{"n_layer": 11, "d_model": 384, "n_head": 3, "n_kv_head": 3, "head_dim": 128, "d_mlp": 1536, "vocab_size": 32768, "activation": "tanh_gelu", "norm": "layernorm", "norm_place": "pre", "norm_eps": 1e-05, "positions": "learned", "qk_norm": false, "attn_scale": 0.0884, "bias": "all", "tie_embeddings": true, "parallel_block": false, "init": "normal", "init_std_qkv": 0.0201, "init_std_o": 0.0201, "init_std_up": 0.0201, "init_std_down": 0.0201, "optimizer": "muon_variant", "lr": 0.0163, "lr_mult_down": 0.7, "lr_head": 0.00794, "grad_clip": 1.0, "warmup_steps": 200, "schedule": "wsd", "decay_fraction": 1.0, "decay_shape": "linear", "final_lr_fraction": 0.0, "batch_tokens": 65536, "seq_len": 2048, "doc_mask": true, "train_tokens": 349600000, "steps": 5335, "dataset": "wikipedia_en"}
Each number is 500 + 40 x the weight over its row's rms, rounded and kept within 0 to 999. Layers, rows and columns count from 0. Numbers have three digits each. The size before them is the row's rms in percent of the matrix's.

# layer 2 MLP down, 384x1536, rms 0.0416, rows 283-383, columns 384-511
098:485489542493527596547504518395523591494514494534511462499515503508467514542514505451568551509521531467545536522469490520479526479518572548449528578558550583474511503470530521536448485482505526455573515499545531509475492511464424448607527493596457546408429550567526507516510453541468487582474498497502499477555520492510449459447412475441445492557549510458526541484489476516510523507494
097:529506567554498482502528481485448581476513486466582527531522513427571534467442511490474454509554509563522484457534459561511542525567526527533488518497453548549511540463567536507447568499507475554442460489475472563587539464511566449457549553461495484491449504505491476402419510469472504477533527505490522474509496507528505541516488421519481475554544501453524550504471518511470525515564
098:491473519520451587424483562527550504627490418496488513536530509519493545526494576442534458535480502498452568488489495464501515501490511473490566481490556491515530519534488451494492504484560535417501451562491404533471499543512545508477535478473495514453476500446499535548528535540498518500551492536489474414444541591466500441514433497492563511459542541593498479536479544480496517505480
099:439501475465534500520500492473499476492552439508499399460494489489477484419536528545457534502480445434513517509477507497508610527572431484495515426500493441551557546519457435535541525478541544489572509480501484551466460547523553450419469494588439496525471524491497605463505519525566570502471505499539536493475496557514460517532511543462520511482443508486502478533559522507514526537483
100:495485555469556503444534490545585471497524454484546490605475462419452516467460523493548460505518516530480572463513503411451532552476498477446474547611484524462467491469426532462487447454459493468508521484535481518486508585524497465530500516564526563503391478444432473465535512526460502542508519507532529525526483547572484499482540506583524536505518590414527471514500519539520536451557
117:503435531477521505513536466509477504517529501536506565491541462520468577550517459538529588460487430516477454472482475489455523474453480534602561552541522557470504458476494504516526530518503507499457491502502516415490519460462452538573461504462492417460469518471456482502492479478417497501525499446528494552488479557529472467534471472498461545470451462531499525490452519562546454468464
097:518515509536419517434509508510476474458474576571500499494477502506514464376519494567477464543517511490510491457446505480494499508465518531500535424563565501516544467398536483504491487399472508525467464469489606501527443483507489468554486518464548448500539471464542516499474543517489513520552470565476457486512653516520584473500450502489479536497479509536512496459522477573453515559492
098:549425503489491521522476530539464462497506500478461544520450510530496448560435500496566435506438490557501503508558484429472476547562494455482458455444536526564496428578452470571543552440503361462515468474514447528389571576462617427445478482444569503589476477602560525440506478513499445448495451534530434514465580477543544497526457474474514504482521501497516427499468516436542542500508
097:489505524506523482457562499538578565437541486519604510455447559499472535533479435478431517497541458521498558432512481562486537451573495484580527458530502485524545498521589491488534524478499523463444542550560535517472522471484458519446557467512542597474518501472498500550567509480548455541506508467534523435406510533508409493478493493512466582505457538469478593473510527346546490503529
096:556479504509491487471511473579471562555493535496493462462451463460486542504497525513584485551484457492517446530453477555469556511508494536514493504446548486473531493480527497435406510483580542504535486428483556428493481481488545517449512531505480492476486546451511482527503474459500509533448512453457504528477462500505518497445534516451519459483484514516511488551504593515543439468426
099:455539461425422563512517420480562525500472518427484456506469521469475513471519537498505548558445519516511469515575561462506555489564494506406499509461515525492499528538543496494484467408545478509492482551554541472474524509540459534455551467498485497473463533496505424579512524443498477463522545532507485497469497541521494505510513477579460483478487486512458494506552532570455559450567
097:480399593506534484512533549456481551487516492511463544464563501487494499505386550537494466505456427487478469524472464483498442575529494481466521524506463473533503544536488568476496496435561436475512454585513418518495544523527489491442518421520513507496514461520534504543472471451435533518503470432448566499486509467592475434527505591533473456494447492428497419477509560543444476488473
097:476568499424487513485493522459498454540523463493537519576552586516485456570534498455524477498565483522540432528539492464506519492539474509472485489518473517501546517460491421485487490435460515421536538521481467438494490493459536505490452559482405585476530430506478549481468545497465421473534520516581599474580469444472451511503538432493426536516597413534477540521587476550486528441482
099:504548531491529577437499515407516445519490455542485451495510475510493461545531452524411552463426470500514499442534499417503467461516493511545473411487422465454439462558483479515433446512484490467474500546493430446504476544445509480504520518529484495562512468489519482523491467464440539557482489537489444518427495535483509525551555476441501447505427490521448472557478427443573527487470
100:461473485469420482527495479535490536481569569468532479548457439529473488530493589507464558524468561472531543463503543546507400485512485524465484510507454523445481501459406512550477543519520482539535460532544449442568505498531459490458549471515511487365559526472528505481520511491524512450466518474481498462476483466565453461506447541526483556471510534601483450448473468541510517519543
101:500508491538569437474569451503531532578440476546534485512480475475557519509517454491429477457469570548502536493439452535538523538533447450431427449518488456466522484483560430477537502453537490500500509476527507430491478544554504512541465481498497487485494517514473611504481478524467513459415510491448490575533501499514463471486519507514499488529551584540562494560577521491460570455497
104:509458462511497540510549485490475515511447506487503480513514474523519537540479485436552513460487502497500482514510457597481461512576611459467514443531452449483568496482540470500503565440533489485530462522463530482507462511528472527525554507508536510527484472549543418526528563508448554532438518438518560551501470419469514523569568507516497509457476519518561476516531508497465387569580
100:451530477528541558518538533515549541462498506473496484421578527563478458538489511541549515447584560519477479561477477557567555455495480529547471499490446480484523482502536506500540476504507476514466503540521494494450520456572477466495458476468473491533475463466523492578454505499583551507433508489511516494528466492491576495518505479567520451499509478512473452459500455560547484413522
096:615475489505545451509508457533495522553539521488556562537509483516524524565492546478528473482499505514411491517502515472494505507533465559462498558499458419541476480505497479441456573492524449513492535510531465505469517438482427634441613502448437512467543521524567473483473458552537432533525477502489534571554434466489469544560435461497548418540463512447486537553526511494571511468446
102:470440534518535500456486499528519517556476485541549473494496458459445476491524413598577503487507499448485526436525495554465470478494551504517408542461500497486449528489509493470492553554449516504510493487570525470515556485478539539522453502504482466477466523502535463491515523433508472479527480541494489565569480473485540437527564517504414465554508475485480465470534472558563475565544
103:528565472477496560525425500519502460620541467540471452499496482436481463528576455530505509528431483507514581570475521552484506524456555466475530439432512499532496500447449534479430584463463532479417508550512425472472554490517476514451483463451467505486503505541442404468483456509521485489491520524483459445569519494462461507505481535464433492439452526534502491474427578477506484478536
098:544538484468465566520524514541544495503496504498472499498552511501544469500469450446485372549513427473484506491543488440578560489515558500490469510547467450536517508520444455386545555514490437447440480529482553491522500498524490525474464500507488484550497540494516499515450549530531450542410504547520548400522477477572487471563509487559454575506513509484526462545546522530519500446501
100:508450542548569480539505542474518480480574499479505521442522467473494468609483503457493519490528565573491537568466488478520555487457494431514470500532410434512448526618467551482543447493538433495460458556541487535478467552543471569494569462501451584541523528487574491446473462506434458540466493594536473513478571495487476436465398547572428550456491472530505516526470521516468391511456
099:518506458510504548553471473506465517442469492469519488489465523421516542526516436548502497488475464537482484558462484516452593529477479523521536562489512518606445541538472511525508527456516515504509498463481494496447527541528460498474486532554510486468557449615500495501493479502455553582444468487468505491540514541445490552489538528555495545543539523524477520517456502515469477512460
098:522457430497484485509528536529502426557501554505509468438467485467497545481536478485496398461528502505514481474432509480517444547436561489451561512530450478462482510516505530489479447531488438526522469494500496523487555470553536563478419511480501433506509490546507473540564464464457484510491496502501547514542466463471474501603505499488560541552398498519538487457414514517523456622470
104:469501469531475545531520464497501478465543468497477574458494489520540463513572461404477501514510515484533471518566498458468560529491484482479487555505485447516488494597514514480465486498525508560462524514556466524459520574489527484509498536456512506522484454500472480509456427401486453491505518476480537459438420560515500438524435444466617548542455534510504474472485568399473406488486
101:445497550474489518473458493521531520439428470464519466472551482527496494482414513525560485475412441499478488487565482485410592535502483487476536604515506512506540550458544395453494538534487505506483518532492485532425513554473486498479467553472514500464506534487494476508465497457476536507447471509456490430560432530456537452500507517551523490486469489427502485492453512506542441439511
095:538443566510469442539500443499569473517487381448525447530500527515540547546491545501585580498555430584514499472582484577476551496454467521509491502496514514583460531431472546453558543572534445568487527515521425492477555512498586505502504477476389519517544489494506536503463474525494513597492491435453438505442540472447527500435570550575523524527529435528475484484469486461444550467503
097:567460507453507431461516464521452453443528478417475493491523510467406546559505529515504456514516493547528509561494564482490525556438533505535606550442477574480482473543467497495493506541471530585525421417414520548592583548462497448521555450427524539505464506455549576495435486510514569523482484545555481560477473490565510461440470459492511460542485497487542539522455458511497543460457
103:475523514460513491537459485497585517547473492535540435515557445475439575543473487467535446544507497487472511566503447472555455491488491427519532483474578484507518506552448462564482515438490525563534487501481516472487597513517587556476510444497539450481456509529503481522446533526505508466515549521499544527545499516549441592572527467478471496507497481546501485493520539548491516496488
102:502550551478525477503483444428528501461545492440484536434455520452644450464483500486491506501512555532546468526480490526510469445469481550540533534501526537505463502457471514476530578486497534567564524486475433500510516587444461548511468500519516548519465585522491465435463466501543484541489523509448480559563426462522530548555509488537496539472520432495562498483596487471537493471447
098:494490479506457516533574534492506506449431514516525577614511540505530503484475528485471587523445473416483489450483404515574545516509538528516478539466447486559524537444492468440467484477480445486484437507508441537518405581525501473490434486518441483534545585562565528515527582449497449498528515564512516529511509454497476500523508505486555557467571537427459547472466562529589508468524
101:506492398481574478460454516486494513556456441489490418506533448517491471483542506503475542527524514468488530493479489526473523424564524455517455477486531504523497485473483509494534486498486466514445458510502531562485477432546376415533544514527540523531512532470511492495536474527528569431502510522485492461470520488483576450508468494479458459502456473493534504549517509430488555555566
099:494538530574539416508521494472527513492418581522586534520499503485602489460480448436540447474451452522506489505490474498497438506508502546531494553493464509478523497532548478436474497506505463457537524502508433531539448581466503482512438495486484567522531542505440515539500572517470487481457444430536441557473427522488526441507465473557440504500500504534456491477503561508520486432496
099:488484528437545513531557441544431512568457502484506488453520450489539535543465488484575461498486501515456474550521539531474481503483564522458519499536579552414502523361513490520367484495539501475563561481545491466548536554514502516513537501503498568531511542456521514461472471525464510556453482577487477466606371584573504549471528519520496527543480601512517476459480474484577468483577
097:415503516487564516478532495496401564672489507479528473491522465459552545529534465511425468486452543488479441494448504452471476537534451551503433450481463432492533476491511452494491489471443488482457515501510525443510535509538505475547506453456475547494494507540484455497514491469426548484438555567535522547535513455550451594469531480510538488542528529424453481485487487578541457460472
096:470576464444547429413511505532476488500502521467532452538615548539415408428608391560576485485469578556427530495518524481496560474519475487524437519437453586480442512475500500531472511428494574468572519504512490555493479503572539511503543507464534438466473509571499508468490463542521533433560494442486472513525436494602424493525524482463514432472492490459427488469439467537484562502548
098:494459518519482431487574493484458463560480483479437455569473481481495537514536525484548466533505532499559470456494481507483429528538464468557502403542451493518593529517501463477483527464501528476481487474500517520512549541513582504495465473464543518559513508518513513581466492491480454491485513538487571508543459520525476455482508463455447570612491509488554449480513524488559499572461
099:529463504505458451472577498490504545465502510521539500518517528508431531470482522481508447504428470562563502434500471555467473482484541544548515472517512454508486502475500561437516480616587421503532520430520494521447477559484544434508495502448551557544498539506535592481420502439475533514551496530525512503522473549483500495511526518546465431445489467477467531495496525524384476490511
103:475531543512457499483537483521562459534468499503501568494486447515510483522468459497528537506518511506445462541467522448475571468484536545460586488539501527415541451535462451507453489520544551498485514479577492485481454498460530535569487554524414453492539538452476502567547559537558561529516534542501436542508525473454559482480457562506563523519466487509523544541531501480452485499512
097:497445540586532447392545503494544461494530483489511519482491518549515561514497493515563496481575523452505566458531490526418511485513461502517506526515577466539544508513519478528450543517543502482565489481536521467486506441577477548592463514502550459564471553556484454561497539491503524482433448578527488590513531483436507526529550559529531581476487527439462524564580581486551466451497
108:556524498476477483533579501438453494506509469567536488524484532449464509484480505486591417434438516509512530553467498500419524507554546530606502542515442493495492559472450513517476412497534533579446505620505496555446472526476451481441508518606537553473470495473514560498533482531474522506480469480524471534496582444535441512557520398472514546482481541456555530558487481507522523542563
097:459486467468470556507503512540525500546512507518525515453533551421474469534510448513519453533544488468524415475428515508575495490535494441505398429505523490521514561492484535548511467570481470558468491476523520467509487524548457504556522434522524449470485522540468549511464499482477478478535506552484504455473465544524522593516501573411528537497516528502483483502484440450489492566438
099:533521609533489526475432540484526473452466471533428554481524462453502453486525582534452536503446543488472462443393508498474463599413476533511584530425479535506474467489490464493532518447510486443400534474486489424490565522475486546484547473464482515462443495471428438471521499472432460467466539472467492519469517489471480464519509505491516423521481461556552480490525473534443480483523
099:511480543521514485470494488570504488514502528518492536496520532426508538441522524506425492576502452487474508537527475457470472451590538469550559487420535500480513511469526456500469483530469502413474500535495479517549493531467456502536482509472519549489514483480495579506483458531497571559481507555515533542421516513449463421481431507489496512567524522516535463427476534485506516497529
099:504467521544542443519495463470513557521468545478513510525451544475490510483509513415427545487548460472560438506480488545507492478538491483501538510482538448461506524469477501566384498570520571468494560531467590452553434532440529525545483480520534506517463490476517477450510503457468512535493475602485456583478530557425562508457562454427487511483461544531519517535450505481499431488491
101:516478530493593511477432497461459488521455514489458487484435434513568479486460509439493522494503507599458488516420449581467462468516508451511447458448445459457493466559568505519581527541428436491498472440467483471449428496527452527486538522500524538526503532525488491564539528519519436445523583445553474476542532472523566455498489364545509483522540532559593487573577476427524427508500
100:464555503463480493522479500551480520533478470445476514462472498490523527475530523555516513514449456511494493465452536492443498511472545520492496505494482508463485466526545489450485499490466523540431478477412474481470462462501491548495507527461482530501582500502527486505484557435444511452511485465483461470539377468491444489548488503475529501495470520506585464502566479461489472408533
104:582483538551590509543439438497564546481494474515502457505417509587440526536461481504475431461503471539591493479461540509435510503475483574559487545496541496424536527528463541513498474426575595547512505464471512506484504513479526499544525510462460466572574565457518495564562470494449362498514483541521496529470515492456485439544443502533500524524518498491471483517524464523534500558473
104:561542514532521508497534451503488491455505471475465510490540492533467467459510519562448526514495482526447476494435532465532539523485475560518554487513439512593413459491510554519482504508540490448473582451450516492452523432482506457509446508545569502501513533487515560521489543496529501564519526525398497471462594440489488473460483518497523562508482515476528468501459490405528504550550
099:561555425438505458581461471450585438520531532496468484453514538492401523480562565482494449487518484499504532443550461533460507537442563485587442504517487529495451453506541502519488513526487566491546450574552557564487430543443517465484506573487475503492517490443500491422529532481418545496429448522522483555466488567454429574530433491501550539525530501483499547451475442503556538516537
100:438514461504483518477476462477418488502517418511572485445455452463557489541535462610543504479519523472548441475511491441512428522477534474478510489577616545552480566443585513457487452520500447506476521475495496459527557618543403429438523469419542545411584468504496466485502462481484422500429502474544476440546512467522516522463517570530460500441538493508535555481506430565397476513483
101:488463551555472504516475449504508521478516469447463475489503544509553580537474424471522522612492472519512459495468546493506521607494504463514561497401585493530588515453547519559507549506540541450482504575519494458543490452521539484528522528532529428471480541526537545535490493481542494460550507445528504449540494515510462459478509549516526417502475484481446593527479450515499447530510
103:531539542542486506498466459483548485481521497486535502600493462527468465539526541438493524508463494476513538511511534546489562527540494508557511397474548552525516447462556478442489407540493504532450460508489461501554481529546477507547494537492533533465478508526441519529556513497557484437431504469449438520556536545505490520476494588501495502534572499506561495489498506507528484503502
101:478509512568527552583502493415460488501516491535520492514533517449499437451536560470535504501494549497536561574536467490588535493397545558501434429535511594442446441553572591545479509441524543494527496508479552513475520520507503528509495518528479477591506518576473440525534486458513450537549531524458482534551521528491500487524519490554502507419509512502560490456436474482426537465466
102:541529529502449536525530523444472533529527531416470483574475495539554528486523496500530588517471497554482536491545534536542497541508528475508461597437501573559542507501503464564538509498557457462513586503510518520481487560565449595559518508561488536514488501560455518498523540545504515472465470477538467466570536522521516460461592506494455519495477563556466488512476590422495507446564
097:507450515416483490508495497527525513500532535467481491512574506473479477454517520530414503489490530529435535448482418463520434546489472449506526551542517423405503502497491492556575536515507477525498493547518449499524490484507467501528457513431455401496444556524490473490528485446507488519492563522530418449491505540523520473420519480578487492499500517494498418505513487542435491558554
100:470495501514497490498505605480459509544451411506504499530494485554460518517562492483496450423590501474479504475438474506502463437547491473508489506526518517520531501496615589491527511505522489509518482516514492575537523480521453498535509585453459558405499461526449537551488552549536489528462505515543578496528453439538497460476537479479519552512499500531421495493488483468457433515525
099:463471522494434519487505541502504505516495500475489511498394562464507504501510450559495535448480506533469503442550559462494486542466466580440493551441565543600450470504481485507517480500444562531535457477503539556470492496539526474476470539492500444468568453533488484491484540512560528442527481452440542497522432460463515517517494500499540508561486572440519541489500470498602463473559
098:482425509391534489550501513448494524492504537494480453563575516528496504514542467551520566518559535499552560455508458548497493469474504497495450477491523548546507442478559543467516471521526491442525412582532491510529536533495589450497478566455514496565453512471508450513493537461436532446564503443491506502482455513517559455494531517448436597460514502491468442555498467576513499471501
101:585536466429450478423505490475439468501547542525535439481503441511482465421540502485479481480549472436513515518481487555495519524573482474550517535435517498475425492487496452550477541480481412446454458423450493496466476401501563434473500478486527524437441485481528565496525548450524487479589510424471526461432609467482541524482434461427429481484476557518492511506413448508567520434562
104:515499542488523493542508474516540594518545553518518553445531604550590518510473561484467578524469552470480502485431533553548426544467462498495592466467475493482534454483517457451471534531548465457503481491464489452479572494468478471468488457507491492582542518499528489492445472494510399535468543496517500596502507537461534529481511561557460508570448502556489474489575550477451339573421
104:473492541446507472465505457402567511467585493518548475491539479449632488464555441540571471439467446514504494549530520535468510492506430515530521535522453506518476523461488484531515505559525521464500542425473563494527536500516460532446477456536532475496509529499535462540490460538444555499463482400457570464434524519490537503527527496469479397488542523508468480498576498488468480469504
101:500535493544488528555552484537474463430491575515511472508583510497407529489538530522520452499440476537512483446519525548489511546510529568495459552490495507481452522474473506591433478528504580542458487491490487490582514508484505368519516517469462454507462485496522420527497534480489481452476482496489432491483516489431491476528484558461479474499540536475389420471506458487535448478566
101:453508523478479496486530531556487530518487496465552537515521498511486556461570466578507415530430516534475494553516498525564517516471514419462499530433469514502484446504491509547505476534452493465443516471532483501499530540524480506523496466526548449446494595521482484486469560511498528458462505550555492520461487515564513507485512503468496494566450503503474512520503522433517449529492
097:481445558521536499465443491500489432513509535484483508438506505495437482508486433523502525542437456517496464554437472515514515468520538491468503503463475486489549505419506468539482534431478519567465481533483425503484504462427522523507529439495480466509466501528452481455496511494567577476584617489507487516516599518473487427512520540548505500496507485503477484596508563487497524550511
100:484533498529582506526546402447519496537494485506436498535512521490482593505509500474565476484485407447460482563501464484462462481498480578421538509479448498553522529528474478388435515496550479507462479432489487571509502475568500575478441574518434529489506448490503454488505511466493508463545459498444479505593416442442490448516428516465514485500529477482528556451450449478535478509524
101:533489529437523476482558516587423515563501459446493505512539505389488505581477534521484494541452497482533594494533477441527436415547416521484524469517562624427446438472450513522467512438437473491480462505442528477469515439408463454444464512540426535489479563470466487439484488435439469459484497443578496472513549472442519487467534510485500505491561504513464657573529552433524520498489
101:472500466501484454479517502528514466479500550479546504527429465441552509514478547575498515529488463511513472504494517470522539492522482478543519450398512500458526468529471469515514490494491522523567569586514570527426521482474475524523528493537481507457461540503520428459530470479552502468542554554621538490512482533472506506474551510447447508560523431529522557496494506503499479582554
097:472502522549525472504528515551491531493516512428494526557481469539542534460444563568484516493505518473552450484470505464507489552408430490552553523503534504489437535537478439457558342492480476442586478447438490499546462480474508487475512532545545518467535551502508572525462508451501540507535481494518501494516430533522490510524402520538475578490483503433492476590499515472482491509519
100:489493514506532493503484528533555410537460467506529494485538558524488463509522466527499401471524492534453452484503576490526547491431425457569506440464487439528522469520503502484411514469427564477483509547479367493599462496492498500511494522509567485504486484563489403472503469454533463513550521513547498512458513498488443498497496507520549496420423447464506528469563498526536452553473
102:502546487507477545444492512477476503444476490495522559559539485453526520513465533506544485514461538481500516482507505525467432528519529482492556522466544483464462568470460540525476513533547524473454528501470469469578509483526463550442538481545403502601373564494448626440560493498478507547500558490482489466509534548519554511437524407461518575420491575517448489558436561502523436518502
096:499507496476521458490495481486559508475558472549504494437536462532497532521529506429547481543574466560488489489509551548526550482440529529506539458524483518530497527577426458478502415483519461562524511485529548465467505498510588536443457432570496493422507494513560485462475446527462471494528507444516491422452515459524418445519516499509425558544545468490510526507434549432576518574438
095:448511446525506572634529472520441514463551498549518470540469473515487489461536520467568509493508534513544504443395519496506506497448532424526555478507441511486491435545526466534481458536427500512427451468549484493567636490490512474454449530492559437461515516444445539476502431443492522563526556458419443527466501437503470488432539476472537534528537494490511494450482506544548532495537
099:485517510521475576498495438477454488453509530490493495458557458474532572508473517516443519496473508522469454483527518435439469411463504530473438542535518518546503504471481464490519614488473435522542537456524536513487501491500432540470581568426487495500489515547494523518521483487470572501526501403466566504496521519433508476487518501468529508443488496442489531438547485424518490589555
099:529471506529548443492529498424489501450565548552457477437465525515554552447528534474488549481504582533583464524525480561433552518538473522434490499530510468489511495481497530551559505527421468579551513536543440509450468506549537541500438489505529487468513495519497484468472479453471502453466549513432544470529429497488481514489540508572486424498490494435496541513541397508558486509440
097:458485535517474474508478472550583451431424413450518527558472468479430486498482474494518407472499524477553488508508455435557595496473457526416534485549508464474531522433506460504526456525604519457518550533440465511522482505434521438472539507522510555489484482517470501512520542488486507501452488501505463458497550496503522592528470510585481514520425497530469504547538462474472494501532
100:514489501473490514519478477554523551603449541498494423490484500474546436565472440517472521555504497592503541543519506492448552534505571587464453607524517521467457486531503504491483546491556503507507549484476507521520480535459440565496527461530505445482509473587570505497525499550576460496464528520502530496585518490527490487442537482456469460483488540550473459489583478514500545493529
098:578479457512545479442478496499467572419513428542502528495515457525468451496482575529440498464490452509518479534511492536462491506507500541489543603523496540483487535515502530448498528489546496606451517490517437514524512511451458537512477504481571460426498428496558519434438456456498543541580478523606520501469426472511476510540509520538517452378517501486578479514496490544552462487477
104:560511552528540518478495501570506423491459511494529487451573421503469422535515449496442383461494519521457468500528522517506422499532550463457534505542471527466447472448509520481461537482587521511539450452452521483514504390558569497530491477533482472467557541523517495437506492570499434518496486490571467490560548518543530514511456541510465408536486525497483492562473442500435420516458
097:456525490465533559541515451483568472600582515533510473458520449519478504506470504500512582471447475559512461500526526406521451474427502515507456536512572493448495506539477473453495481558541400480501471526480547474552498462491541535499476464536463538477465502512525457538501503488491565504463562484407454457423458492500408521488517537517459465537506490485519522498518479529534470456546
100:511484405498504398528532537522495503464513497538477543516533485458403502519507552521445456525483514490497539460440500587527572538521532523479492474514449545530486504545463573500504482511532497574464497521527562493538517561518470487452478500461538443507496449504542522483470486447521508511453511532417498510548507530518542470442459525523470479509514534522431511441464506499541412507560
099:511450517466524579521472459493468567540518557526510508579473466507514552506486478493441527523544471492525494420487521495562494513517501547524507485534472552507487551586554499415491523543517509488417568501464537571491469566454437491484494536540562467503542514438563415499552455523533458507601401502441473442532418552563488511500462415440540455548429523537491413586572526506542525472491
100:545465467445482496507546497526539517497556486481504482512418508470518570508486538418485535468495464511501441474470513556614523532533525516621611471588487453541496505507440514492531464578517511473485492500530508473503541567505503509503513498496436524483489516518513536520473546511524529525473455429456527473442518561485567466514451531576499550482500480491542504483449604547511487485497
101:537443449465451428534479488575457460555496495459531481465505490458530559510481549511519428439467491509532510470541624522525539518516465500451519514470550452522568538540498503528501452575544502501492577429482434549515503499467520484549467526490563552486538519482547524522489533477467474548529479512519546488542446548472464574528569464548519471509531504507431585485527509521475424480519
097:471490459471563522547530481486515542456430540542504480500571554474508541561481502444491549502490466508501443521520504496490486504561536499463526481536455526534528494508500495413535518436472536450453472545455485457553467467474441474567448465470482476497541470569439542504467465491508526494476501469538479518476566459563445530480487466530503475580585469566454506520473511494501482507452
110:508544559503496555463506490476493476491511533445536463496443533548508518495530500426483495452494487371466545555461452523495559540497487518548413474478464481490591495444472486554490457514517398471515449496458509470458557481521550488468517519580505436524563515532513549467555455517534447527533530507516507503544583420463486525510500538407501464527542516467499473510549383497511470506524
105:478514487515412508485460492437478502495615546513438548463525513462468512497533497485478495515547472481434477577516516527469546508454467539467513518473498510536553514458531506474479484517537539434566502465424551459464455431547496549509494498393503464517554488511515414520460452452515535522548481490517493526371531465528538535545494512397545569471493491485550416449561495472531471515407
098:494466550605453602520526526519516452401518527484463491510511490492492549512494443410485458540511429513536470530518514555523575527523498476531533506472452440574486467532507506501506517507437454519464463571496495492534534506581468559446480514467464511520528522512482504490497505515521485488553516517438447464492508466450431537506451518546487494489526496456515516479536477580446474513461
099:529547472514525531538493539438513470522474471519490508460534487450478519481603456521575565529512578444496548477489452460583434531460438532501553560528454575534550474465540426486533502499509498557468479516521500497539475536478472476509421500477452531432456536542461489523457468444522490531515527506485524417501382490465460508528535469444526536491543436480505487452477444542500542489561
097:484520426510412537478464571498478440485514455456468515528500490502466523517447527523479530535525509527375507576531440493522484481527502460444471460560468482506468626446516576466459487509552542522497458528494532481472542488487488505484478468558597412525474533508459518525552533497494468577480488466444522509454547507511532407447566529440482500474480479532535504499463476389502492542567
100:488478440447501480528503481511429525469476453469453517486523498462559463517503561489435505508483539570480427503473508479487513471510532537498514506523457534528460515500499537480487473451485510508545562534497481508576477454492478465469492484525478580543495444438500435472477541537504459517471441415579487482562456571601508410522486525506601461528563559564579359507474534554467446540491
102:441466526531499565541492529480561489512505486452522516444468540478533563468439456510555540476466437533436491469496569539490494511464532539519470521478518525462534496473495488546521515522486558542562486520491544532597456486535484460516525523484523510466441479514549496487507539438443544586492489460458500455494561442477484500472470464547502456493557550437425523454460533499469459471489
100:452464464477465527518451497549563532472388529415443458425474507546471526503473445479524477449524553495465462495446583519521499561567453454514508467544484531487511522545519526479456432464524468540550429462495452510499471515497509475460532458537555479495459461493585475503520459458568501494473505504500452514527486421488479463606510471525442475518478413500560501502501504565446506443510
103:519455524553486457497495538477456555532524518505483434535424488530601533473532541484529475432496470534512485515487500534491448517544545508432506509534478497511491471494463513537489534579474483585565487493540456451563457580486513476477472521414480582528481527488490583519418492510518450478435506471396428498565484510450453494432493511568474538465535477455513530489564474554535526496472
103:479508559486520505510528525456427526533517578442488492510532496471465485475491524461483557540512541488487465466516543421515507527472533458491492351554463486517482511500510476466542554503457553440568529480533475475500496476484457475565461591447508510484461568447473512433495498493517403509499543500449554482515529456533574468478528513463575481500491544461528516472489422498514495460486
098:476472508508453546452508514430460472479489512476521516493527544477546461562536455488537539501573502472479468463424483504542528494452598518484513474487544600526543488449477585470477554389538567570482550579454543544504474545511570470463500476440502443524497518457480459521518512483538531504523491459478583563476413411506440505459464476426489564532509481475490491443444494533471498511504
095:507510489450487552545502520486499555471503479508510506479436475451529484470596500459536534440526550491511460550513476456508554485528530431497558477462470517478487498477556530509470538530504493424448532513475506465465471502558438463433544490520528553485457504544484471466431456535524458434504456492486512576434480509551504538519569459553455424500537530546568545489521446429445505469512
102:445502508559493497506482500525457457497529526533458504463469479501487580579401456483539441403443509501528507555494551548542539486490406466473595494491542457523528453567486497530501555460567497545477478398548459521490481559484469503445548538553427599447480452554439535502531463474546487504494441531528582501506509503472558472462516558539497488564528524537585529487534420506480494444537
102:482524538506497406509453497559532431493540479520510502490505579466489457492465536504420481521607528516534501537447569486437491469485464539478504387489456554448456517559459531579543464488501537475483492533476520524525561461469577515465499459527465428528530561467413528488487512529499505457468548528528548496490495467498553480483515466490521489418535499515521497466418531484484486524518
098:476515497536523458598531517560524499585503483539497513487511555468457504499424608485544456544522569475444497528469526526497476451529502495520617489488490488467468447526473534460559522459444512450495471537467549512424483428546553472455430534493499453519475475516476507468434555468490535492510568547461475454506504511507523514499483518500509561505439530495498551551352565621518470455468